Part of a small language model's weights: RMSNorm before each block, gated attention.
Each number is 128 + 24 x the weight over its row's rms, rounded and kept within 0 to 255. Layers, rows and columns count from 0. The size above them is the row's rms in percent of the matrix's.

# layer 5 attention query, 64x64, rms 0.153, rows 0-63, columns 0-63
size [ 21  28  23  31  30  30  41  35  38  58  57  42  48  59  51  81 115 111 115 154 143 147 133 154 136 130 119 139 137 139 125 126  74  71  86  71 122  97 110 107 107 133 122 102 129 130 109 126  82 118  74 104  72 106  86  85  80 102  75 107  95  89  93  95]
[[121 167 125 109 106 153 154 155  99 135 143  99 158 130 139 134 129 131 136  97 148 113 173 118 156 145 130 135 123 145 119 133 156 104 104 155 111  69 145 170 116 137 114 151  85 149 133 102 172 110 134 141  99 139 109 159  79 117 160 103 148 137  89 100]
 [132 161 128 105 164 126 135 129 127 137 108 121 104 100 138 174 136 108  98 154 160 167 105 132 134 123 132 132 134 111 122 111 129 122 100  99 126 139 115  85 119  80 131 119 117 146 154 158 132 120 131 105 135 148 101 111 122 131 167  82  37  98 155 139]
 [179 149 134 132  79 130 150 152 120 141 132 104 104 160 130 126 143 115 157 101 129 101 160 153 129 119  97 144 105 122 123 116 113 116 156 165 110  71 134 159 128 161 126 175 154 112 126  97 153 122 137 142 155  93 156  88 100 105 132 153 129 145 124  89]
 [136 159 134 119 137 119 155 202 135 143 110 107 108 118 134 135 139 181 136 154 134 122 138  98 133 155 111 112 134 141 151 141 137 116 117 132 102  74 136 169 103 130 115 141 109 143 162 111 142 140 107 110 105 109 106 162  88 150 197 119 119 107  97 119]
 [136 158 150 158 153 125 134 167 119 145 125 129  85  97 116 163 136 170  93 186 166 120  98  80 156 127 103 108 170 148 147 125 137 132 114 113 151 113 130 155 109 124 139  96 135 128 140  87 144 165 136 101 118 126 142 145  94 144 148 149  90 131 124 116]
 [146  97  98 152 133 117  83 101 130 105 158 129 109 122 145  51 113 142 158 111  95 101 148 110 104 136 147 103 161 115 120 143 120  83 145 143 123  94 126 172 100 119 134 116 114 122 157 145 128 161 132 154 113 134  87 150 133 146  97 155 161 125 108 133]
 [114 126 116 111 126 132 149  80 157 130 119 173 142 127 133 174 144  87 127 122 119 174  90 130 111 113 176 160 130 119 128 124 100 166 153 143 137 164 126  75 131  92 131 112 164 129  95 154 102 101 128 118 133 117 141 118 157  86 118  98 137 150 142 149]
 [142 111 151 162 148 119 114 186 121 124 116  99 113  94 138 157  71 130  94 151 134 112 154 122 177 127  85 144 141 153 163  91 131 149  89 111  97 132 163 123 116 169 135 123 140 117 130 129 139 133 117  78 133 110 145 135 111 134 120 139  80 121 150 121]
 [ 64 119  82 122 145 137  96  92  96 110 125 114 118 114 142  88 156 171 155 146 148 152 124 136 106 147 105 105 106 134 130 153 177  89 148 120 143 146 119 108 138 139 115 147  81 146 153 143 129 170 137 164 149 160 111 129 140 121 122 127 160 132 137 104]
 [120 143 131  96 101 138 135 113 136 127 146 157 152 128 122 148 153 102 169  95 126 158 146 131 103  96 186 132  93 106 110 116 103 127 173 177 159 140 112 121 131  84  96 166 157 130  98 105 105  91 116 145 121 110 148 131 139 121 163 107 163 138 130 150]
 [129  99 149 150 145 117 125 187 119 129 137  96 100 116 137 111  98 134  99 139 120  98 117 120 157 133  79 147 149 137 163 160 130 138  94  83 113 113 161 155 117 147 163 120 117  97 150 136 165 166 138 127 138 150  85 133  94 118  95 158  90 117 126 121]
 [120  99 118 142 132 127 125 121 100 145 124 110  85 153 161  93 142 185 111 131 134  96  99 137 141 135  81 122 132 135 127 160 170  87 115  99 118 136 132 138 103 149 140 128  87 121 137 101 150 178 139 148 168 169 120 121  98 131  90 118  96 104 118 102]
 [146 109 158 147 101 122 121 154 144 121 150 104 113  89 117 139 114 143 153 137 123  89 129 118 173 104  92 119 160 149 144 164 115 131  92  68 163  82 154 121 118 143 145 135 126  90 123 109 141 168 114 127 147 147 127 158 108 175 113 157 106 100 115 134]
 [155 101 116 156 132 148  99 162  88 121 138  99  93 135 124 101 129 153 122 148 127 111 126 113 115 177  71 116 143 124 158 124 135 103 134  90 127 117 149 127 125 126 164 130 100  96 177 119 145 164 133 131 158 136  95 103 105 125 136 151  61 118 106 131]
 [124 120 106 143 114 100 126 126 118 159  98  77 131 111 166 102 127 119 104 148 109 103 141 129 119 133 126 102 153 115 104 142 179 105 125 124  83 137 133 170 114 148 152 125  74 130 182 137 155 149 164 162 122 148 112 122  75 140 146 137 129 138 117  90]
 [137 180 131 114  92 143 143 109 137 138  99 168 132 148 109 147 151 140 108 141 120 134 117 145 117 100 139  74 105 158 121  79 164 107 149 150 118 179  79 130 135 121 123 103 136 138 102  98 108  96 156 130 133 129 175 117 145 153 102 124 161  99 117 116]
 [138  99 125 137 129 162 180 145  95  95 143 103 106 119  95 114 112 138 115 185 144 153 154  89 115 114 123 115 123 136 140 131 142 142 113 159 160  99 141 121 133 146 126 119 147 104  93 126 142 157 143  97 126 114 115 139 182 119  79  82 169  97 120 124]
 [126 168 110 142 140 163 180 100 165  61  93 151 158 143  98 164 137 112 151 116 140 167 128 160 135  93 131 130  81 107 131 124 133 129 105 110 164 130 123 118 119 128 127 116 166 128 109 121 112 145  91 103 121 144 143 129 147 173 137  99 150 132 136 134]
 [106 132 161 130  82  85 122 121 115 129 117 125 130 131 177 129 167 132 114  78  93 103 107  93 122 107 121 115 152  88 128 118 115 102  90 122 122 116 102 152 121 144 123 107 113 191 148 109 125  99  94 128  89  99 108 132 123  92 133 145 101 138 117 159]
 [140 148 154 131 123 127 134 125 112  57 138 124 142 111 131 112 113 131 160 136 137 120 124 151 114 121  94 127 101 171 133 121 183  84 117  91 136  98 153 154  95 144 140 114 145 164 154 118  96 190 129 137 122 148 140 124 121 171 107 131  91  96 110 130]
 [130 115 141 135 150  97 142 109 141 142 132 120 138 140 114 133 118 142 157 176 118 122 149  94 109 136 119  99 109 109  84 132 122  91 102  87 161  92  80 154 122  98 153 118 128 117 150 133 170 106 114 184 112 128 103 103 148 111  85  97 139 132 135  80]
 [156 117 104 135 149  91 143 133 150 133 127 128 176 117 128 161  69 111 110 125 135 125 133  84 147 141 163 144 159 150 120  84  86 168 133  99 108 114 138 165 110 139 148 130 129 120 150 118 140 131 134 100  94 143 106 130  79 145 146 138 128 124  71 153]
 [155 127 130 160 117 126 129 140 136  92 151 104 177  93 181 101 140 123 175 141 136 121 126 150 146  98 124 115 140 175 127  99 139 126 198 132 135 160 163 138 112  96 154 121 142 132 117 175 124 127  99  89 123 140 101 121 107 122 127 149 146 139 150 113]
 [149 121  95 124 136 127 165 137  91 138 133 149 132 113 160 157 155  96 143 150 133 162 190 173 155 123  90 164 120 129 129 153 116 142 109  79 114 114 128 107 142 119 107  96 111  75 120 118 143 182 136 105 118  93 134 125 157 130 143 140 104 127 111 120]
 [108 110 118 146 197 142 144 182 142 150 148 115  89 122 147  95 115 102 136 141 102 130 150 138 115  97 121 125 128  96 130 110 135 148 140 147 142  84  90 102 102 106 123 146 113  50 144 167 148 129 133 123 129 138 123 159 139 103 121 133 122  92 121 123]
 [127 169 120 162 130 158  99 110 114 116 128 131 171 184 128 119 138 152 119 151 151 121 108 153 122 127 139 105 183  99 130 114 104 106 148 131 129  82  95 124 118 128 126 101  79 104 128 137 170 158 113 108 134 147 148  94 160 113 140 148 117 158 135  80]
 [166 115 118 168  97 113 164 161 115 141 129 116 133 123 139 177  97 107 119 111 149  89 138 107  84 138 158 113 117 118 121  96 157 104 121 146 141 146  84 129 165 109 125 151 135 126 173 131 151  79 146 104  99 111 152 101 109 151 125 151 148 162 145 137]
 [102 144 185 167 128 139 114 132 137 135 153 140 105 180 116 149 137  94 105 123 127 125 126 118 153 121  85  95 139 163 167 159 152 113 129 106 133 160 130 111 126 112 114 127 103  84 134  86 127 149 169 145 124 116 128 141 102 133 104 127  99 100  78  94]
 [132 140 109 175 149 148 129 139 128 112  97 148  95 106 136 148 160  73 119 183 122 102 117 106 133 123 148  92 126 100 125 166 125 155 141 140 103  85 111 160 158 111 131 133 116 116 150 122  76 124 111 147 117  92 134 126  98 126 139  81 109 166 137 148]
 [ 92 144 140  92 153 130  99 110 136 120 131 103 146 129 113 104 149 144 136 128  99 146 149 158 158 167 106 118 103 172 106 139 156 171 149 155 143 180 104 115 187  91 134 112 148 116 119 130 107 114 116  91 113 150 105 104 123 135 134 113 172 153 137 150]
 [139 124 147 129 114 170  89 123 112 124 124  91 100 111 129 159  98 169 105 165 145  92 155 103  83 152  91 115  96 140 136 134 101 104 105  99 151 104 138 130 118 176  83  89 134 152 125 135 104 117  91 113 133 144 110 118 160 146 140 136 125 102 151 122]
 [144 164 132 121 128  90 113 184 154 136 109 101 138 108 113 134  97 110  81 124 110 113 145 135 185  99  94 122 160 104 136 143 141  91 115 139 117 124 114 159 107 120 114 126 116 140 119  90 128 140 136  92  60  96 109 110  80 124 114 130 118 110 124 138]
 [123 125 127 144 109 120 120  94 113  56 149  91 130 122 127 120 143 160 188  94 151 129 149 161 148 115 131 127 116 136 112 113 137  95 107 114 100 135 120  98 142 127 164 112 134 101 115 137 104 137  88 153  91 109  92 127 173 148 143 155 139 108 153  90]
 [113 110 123 160 166 117 131 134 152  93 107  94 142 156 135 171 165 130  70 153 131 141  93 108 125 122 141 146 103 139 116 162 128 137 163 118 149 153 141 129 127 154 129 101 167 149 145 136  91 112 121 108 149 158 111 118 131 162 161 126 108 178 121 177]
 [110 142 155 117 145  96 144 152 136 183 138 152 109 170 142 136 170 123 103 169  96 129 110  84 115 129 135 138 170 103 121 156 128 124 118 149  93 106 112 147 160 108 119 128 109 152 126 121 167  82 153  98 107 120 118 113 131  67 105 121 136 145 127 146]
 [122 166 123 114 147 121 147 117 119 136 124 136 163 103 123 195 146 102  98 145 131 136 127 158 138 100 121 157 125 161 129 153 122 124 153 135 161 155 155 156 119 112  72 117 146 179 107 126  69 119 161  94 114 144 140 144  93 144 136 107 155 120 125 155]
 [163 111 112 122 125 147 138 115 124  79 157 106 132  94 152 110 137 115 152 110 121 160 142 145 102 145  89 103  81 139 120 134 158 125 155  90 176 122 143 124 131 128 107 133 110  85  99 138  91 190 131 132 122 118 119 110 137 168 107 144  92 113  98 105]
 [145 117 102 159 132 107 164  95  96 120  99 105 141 101 174 155 140 132 116 140 129 147 145 155 115 115 143 157  75 168 124 123 140 116 153 120 104 160 146 150 136 119 152 140 154 187 112 105 135  98 123 128 163 136 104 174 133 144 129 120 150 162 100 162]
 [132 112 109 143 136 147 161 121 111  77 149 119 147 122 162 120 127 141 125 144 138 134 144 165 124 140  77 122  84 140 121 130 165 131 124 109 180 120 146 117 156 127 130 106 139 124 113 134  90 187  84 110 141 129  82 138 134 193 113 134  90 118 120 124]
 [ 95 137 112 103 113 118 103 100 101 162  91 158 137 120 146 123 138 142 103 122 133 112  99 128 116 123 201 138 157 147 117 101 101 119 141 157  97 166 123 139 118 120 144 138 113 165 131 139 136  59 101 139 139 142 156 163 124 100 152 138 154 148 133 166]
 [108 135 146 131 109 104 117 130 137 105 119 114 137 137  90 126 116 117 137 132 153 116  89  96 141 135 133 150 143 142 143 123 114 128  93 133 111 145 120 138 118 168 160 155 179 164 136 101  98  65 123 143 170 158 142 135 103 103 168 107 158 170 130 185]
 [136 129 136 125 124 150 138 161 144 168 166 104 110 103 119 100 115 105 129 118 127 104 123 105 136 148  75 114 169  90 136 171 147 140  94 116 129 106 105 145 144  95 132 124  95 112 166 112 167 159 160 122  91  89 113  90 112  97 119 139 100 128 125  94]
 [125  96 138 112 104 117 134 163 125 140 150  85 140 108 115 122  77  90 127 119 142 120 133  86 135 148  81 122 156 114 150 174 114 138 102  98 151 108 117 103 142  89 134 132 125 114 156 136 169 173 155 118 101  87  81 102 147 132 137 129  97 144 126 135]
 [117 100 116 128 159 140 141 152 103 112 104 108 118 151 123 138 155 152 104 131 124 176 148 115 167 119 100 107  97 133 127  98 111 132 138 116 130 124 125 112 138 106  88  98 114 110  90 102 142 161 137 106 138 120 109 135 101 179 113 133  99  76 101  57]
 [135 110 158 131 112 123 111 162 160 171 146 111 124 104 116 125  86 102 112 105 124 112  87  89 109 162 136 139 191  94 144 137 125 141 108 158 131  93 124 135 149 115 146 167 123 131 161 150 126 101 130 168  93  93 115 114 106  86 140 149 123 157 144 132]
 [127 129 128 122 146 121 118 140 118 183 132 143 109 165 114 124 132 157 104 160 111 126 160 130 134 101 147  91 176  88 111 122 111  99 123 153 121 140 107 103 143 119 119 138  73  83 151 139 169 101 145 138 134 114 143 117 154  90  78 109 151 102 115  90]
 [115 165 113 127 138 108 139  80 123 128 123 176 113 167 124 108 159 172 113 152  98 173 143 155 140 116 142 102 124 124 141  90 125 131 142 142 105 172  99 129 121 120 133 131 145 120  91 135 144  86 147 115 161 147 178 155 131 124 115 100 171 102 146 102]
 [129 129 130 102  92 168 112 144 132 104 127 113 161 103 127 121 133  82 159 102 174  63  95 117 132 142 114 153 134 138 148 176 128 130 105 105 164 104 135  97 148 138 162 133 130 158 132 125  96 169 105 153 117 149 119 114 146 138 123 109 108 161 139 165]
 [109 133 130 133 125 146 124 152 124  82 136  94 149 109 155 163 123 103 158  90 148  64 121 146 131 124 126 164  96 136 116 153 143 138 123 111 163 146 159 124 147 115 147 117 131 132 145 104 117 179  87 142 106 146  74 120 123 166 127 152 108 168 111 150]
 [125 101 149 116 110 117 110 144 134 129 142 113 129  88 109 115  95 114 132 106 138  77 111 111 161 141 110 121 144  91 133 169 147 103 108 110 160 104 126 126 140 105 128 143 105 118 149 112 179 180 149 166  81  75 102 114 126 123  99 162 136 108 101 130]
 [133 173 112  87 114 122  96 109  79 124  99 154 150 123 156 166 149 149 136 102 144 105 149 165 113 151 170 132  94 169 132 113 143 113 156 153 146 121 144 104  92 143 141 101 147 130 126 131 122 118  88 136 127 140  70 125 105 161 148 129 135 114 165 111]
 [125 150 114 118 136 150 108 130 120 127  70 153 185 167 124 143 140 120 110 134 156 141 143 123 125 117 159 153  90 136 143 114 128 130 148 178 128 153 105 120 141 152 113  87 157 169 123  80  85 143 116 122 147 153 122 132 111 168 154  98 142 138 136 171]
 [111 152 165  99 121 130 148  98 124 114 112 120 138 180 124 130 109 138 121 106 157  89  94 147  85 112 144 136 145 136 146 125 109 162 138 169 134 153 128 154 142 151 120 142 139 157 158 103  99  94 107 154 118 164 179 140 119 158 163 153 166 142 156 154]
 [142  95 127 153 144  95 146 145 138 152 107 122 111 157 148 126 131 146  67 166 158 132 115  85 134 127 152 119 137  75 146 138  99 144 110 155 123 132 122 110 137 100 115 138 114 124 165 126 181  94 123 109 132  96 107 128 167  80 116 122 122 180 137 136]
 [114 109  72 106 111  77 149 129 123 154 145 116 102 122 154  73 154 135 113 133 116 163 150 121 120 116 149  86 151 114 129 129 123  89 158 131 116 104 151 109  90 114 155 135 119 136 151 136 156 105 149 128 146 130  87  77 122  78 139 131 133 118 135  96]
 [121 130 135 125 100 133 141 150 131 160 134 139 100 117 102 112 128 143 131 183 159 154 122 131 125 136 168 134 176 123 169 122 129 125  99 147 139 101 101 111 110 140 115 142 116 107 101 110 171 126 123 110 130 102 126 132 181  95 108 133 139 126 200  69]
 [ 97 101 129 143 144 136  77 108 126  72 106 126 168 158 123 108 147 145 142  72 167  98 125 107 147 135 122 137 105 114 139 162 154 152 117  79 154 168 145 121 127 130 118 108 130 136 139 164  90 165 107 149 150 166 128 139 143 147 145 131 131 150 143 135]
 [127 124 126 100 135 161 113  95 111  95 136 125 161 120 142 124 127 132 185 105 132 134 141 148  86 127  89 143  72 159 127 118 142 141 164  95 144 131 137 145 146 154  99 112 121 171 140 122  76 168  89 117 116 150 126  86 120 169 128 146 113 139 116 114]
 [122 199 156 117 135 133 126 106 122  72 139 141 117 116 125 160  94 159 166  75  84 132 145 171 122 120 144 120  89 150 122  89 172 123 137 148 151 141 115 141 134 155 156 144 145 115 144 123  99 125 111 148 117 126 155 127 129 137 128 160 136 114 107  99]
 [122 114 141 103 103  94 127 137 110 183 155 129  74 159 141  77 133 195 113 152  90 112 119 137 138 147 120  73 173  99 120 148 141 131 101 136 123 131 113 132 150 163 133 103 130 141 155 111 163 135 152 146 110 114 140 117 139 117 120 127 146 122 134 101]
 [134 114 126 111 128 107 111 102 140 136 115 131 131 128  58  86 114 131 151 121 116 169 141 130 165 132 151  95 155 131  73 132  99 124 152 153  98 157  85 110 139 133 138 132 125 139 149 149 146  98 139 142 103 148 143 110 142  92 171 129 174 154 167 115]
 [129 139 104 121 118  97 118 168 129 180 112 110 105 113 136 148 154 110  97 136 150 104 123 112 136  97 120  76 166 111 104 139 149  83 124 150 103 121  98 116 153 136 121 125 110 142 102 112 178 109 180 153 120  81 135 124 119 116 120  93 167 121 150 116]
 [104 156 154 112 136 149 157 147 138 131 109 150 175 152 101 130 151 105 149 121 135 111 149 127 152 131  92 152 109 136 150 159 144 141 119  83 130  81 109 109 164 127 111  97 104 104 121 101 137 180 118 126  89 127 129 161 170 130  93 115 145 147  95 164]
 [151  95 102 156 115 169  87 130 137  90 103  97 112 133 111  67 162 107 142 114 170 144 126 144 158 110 105 109  92 160 102 128 119 125 122 129 116 146 129 108 120 135 147 103 108  94  67 120 106 139 112 145 135 137 142 152 142 174 150 122 142 114 132 101]]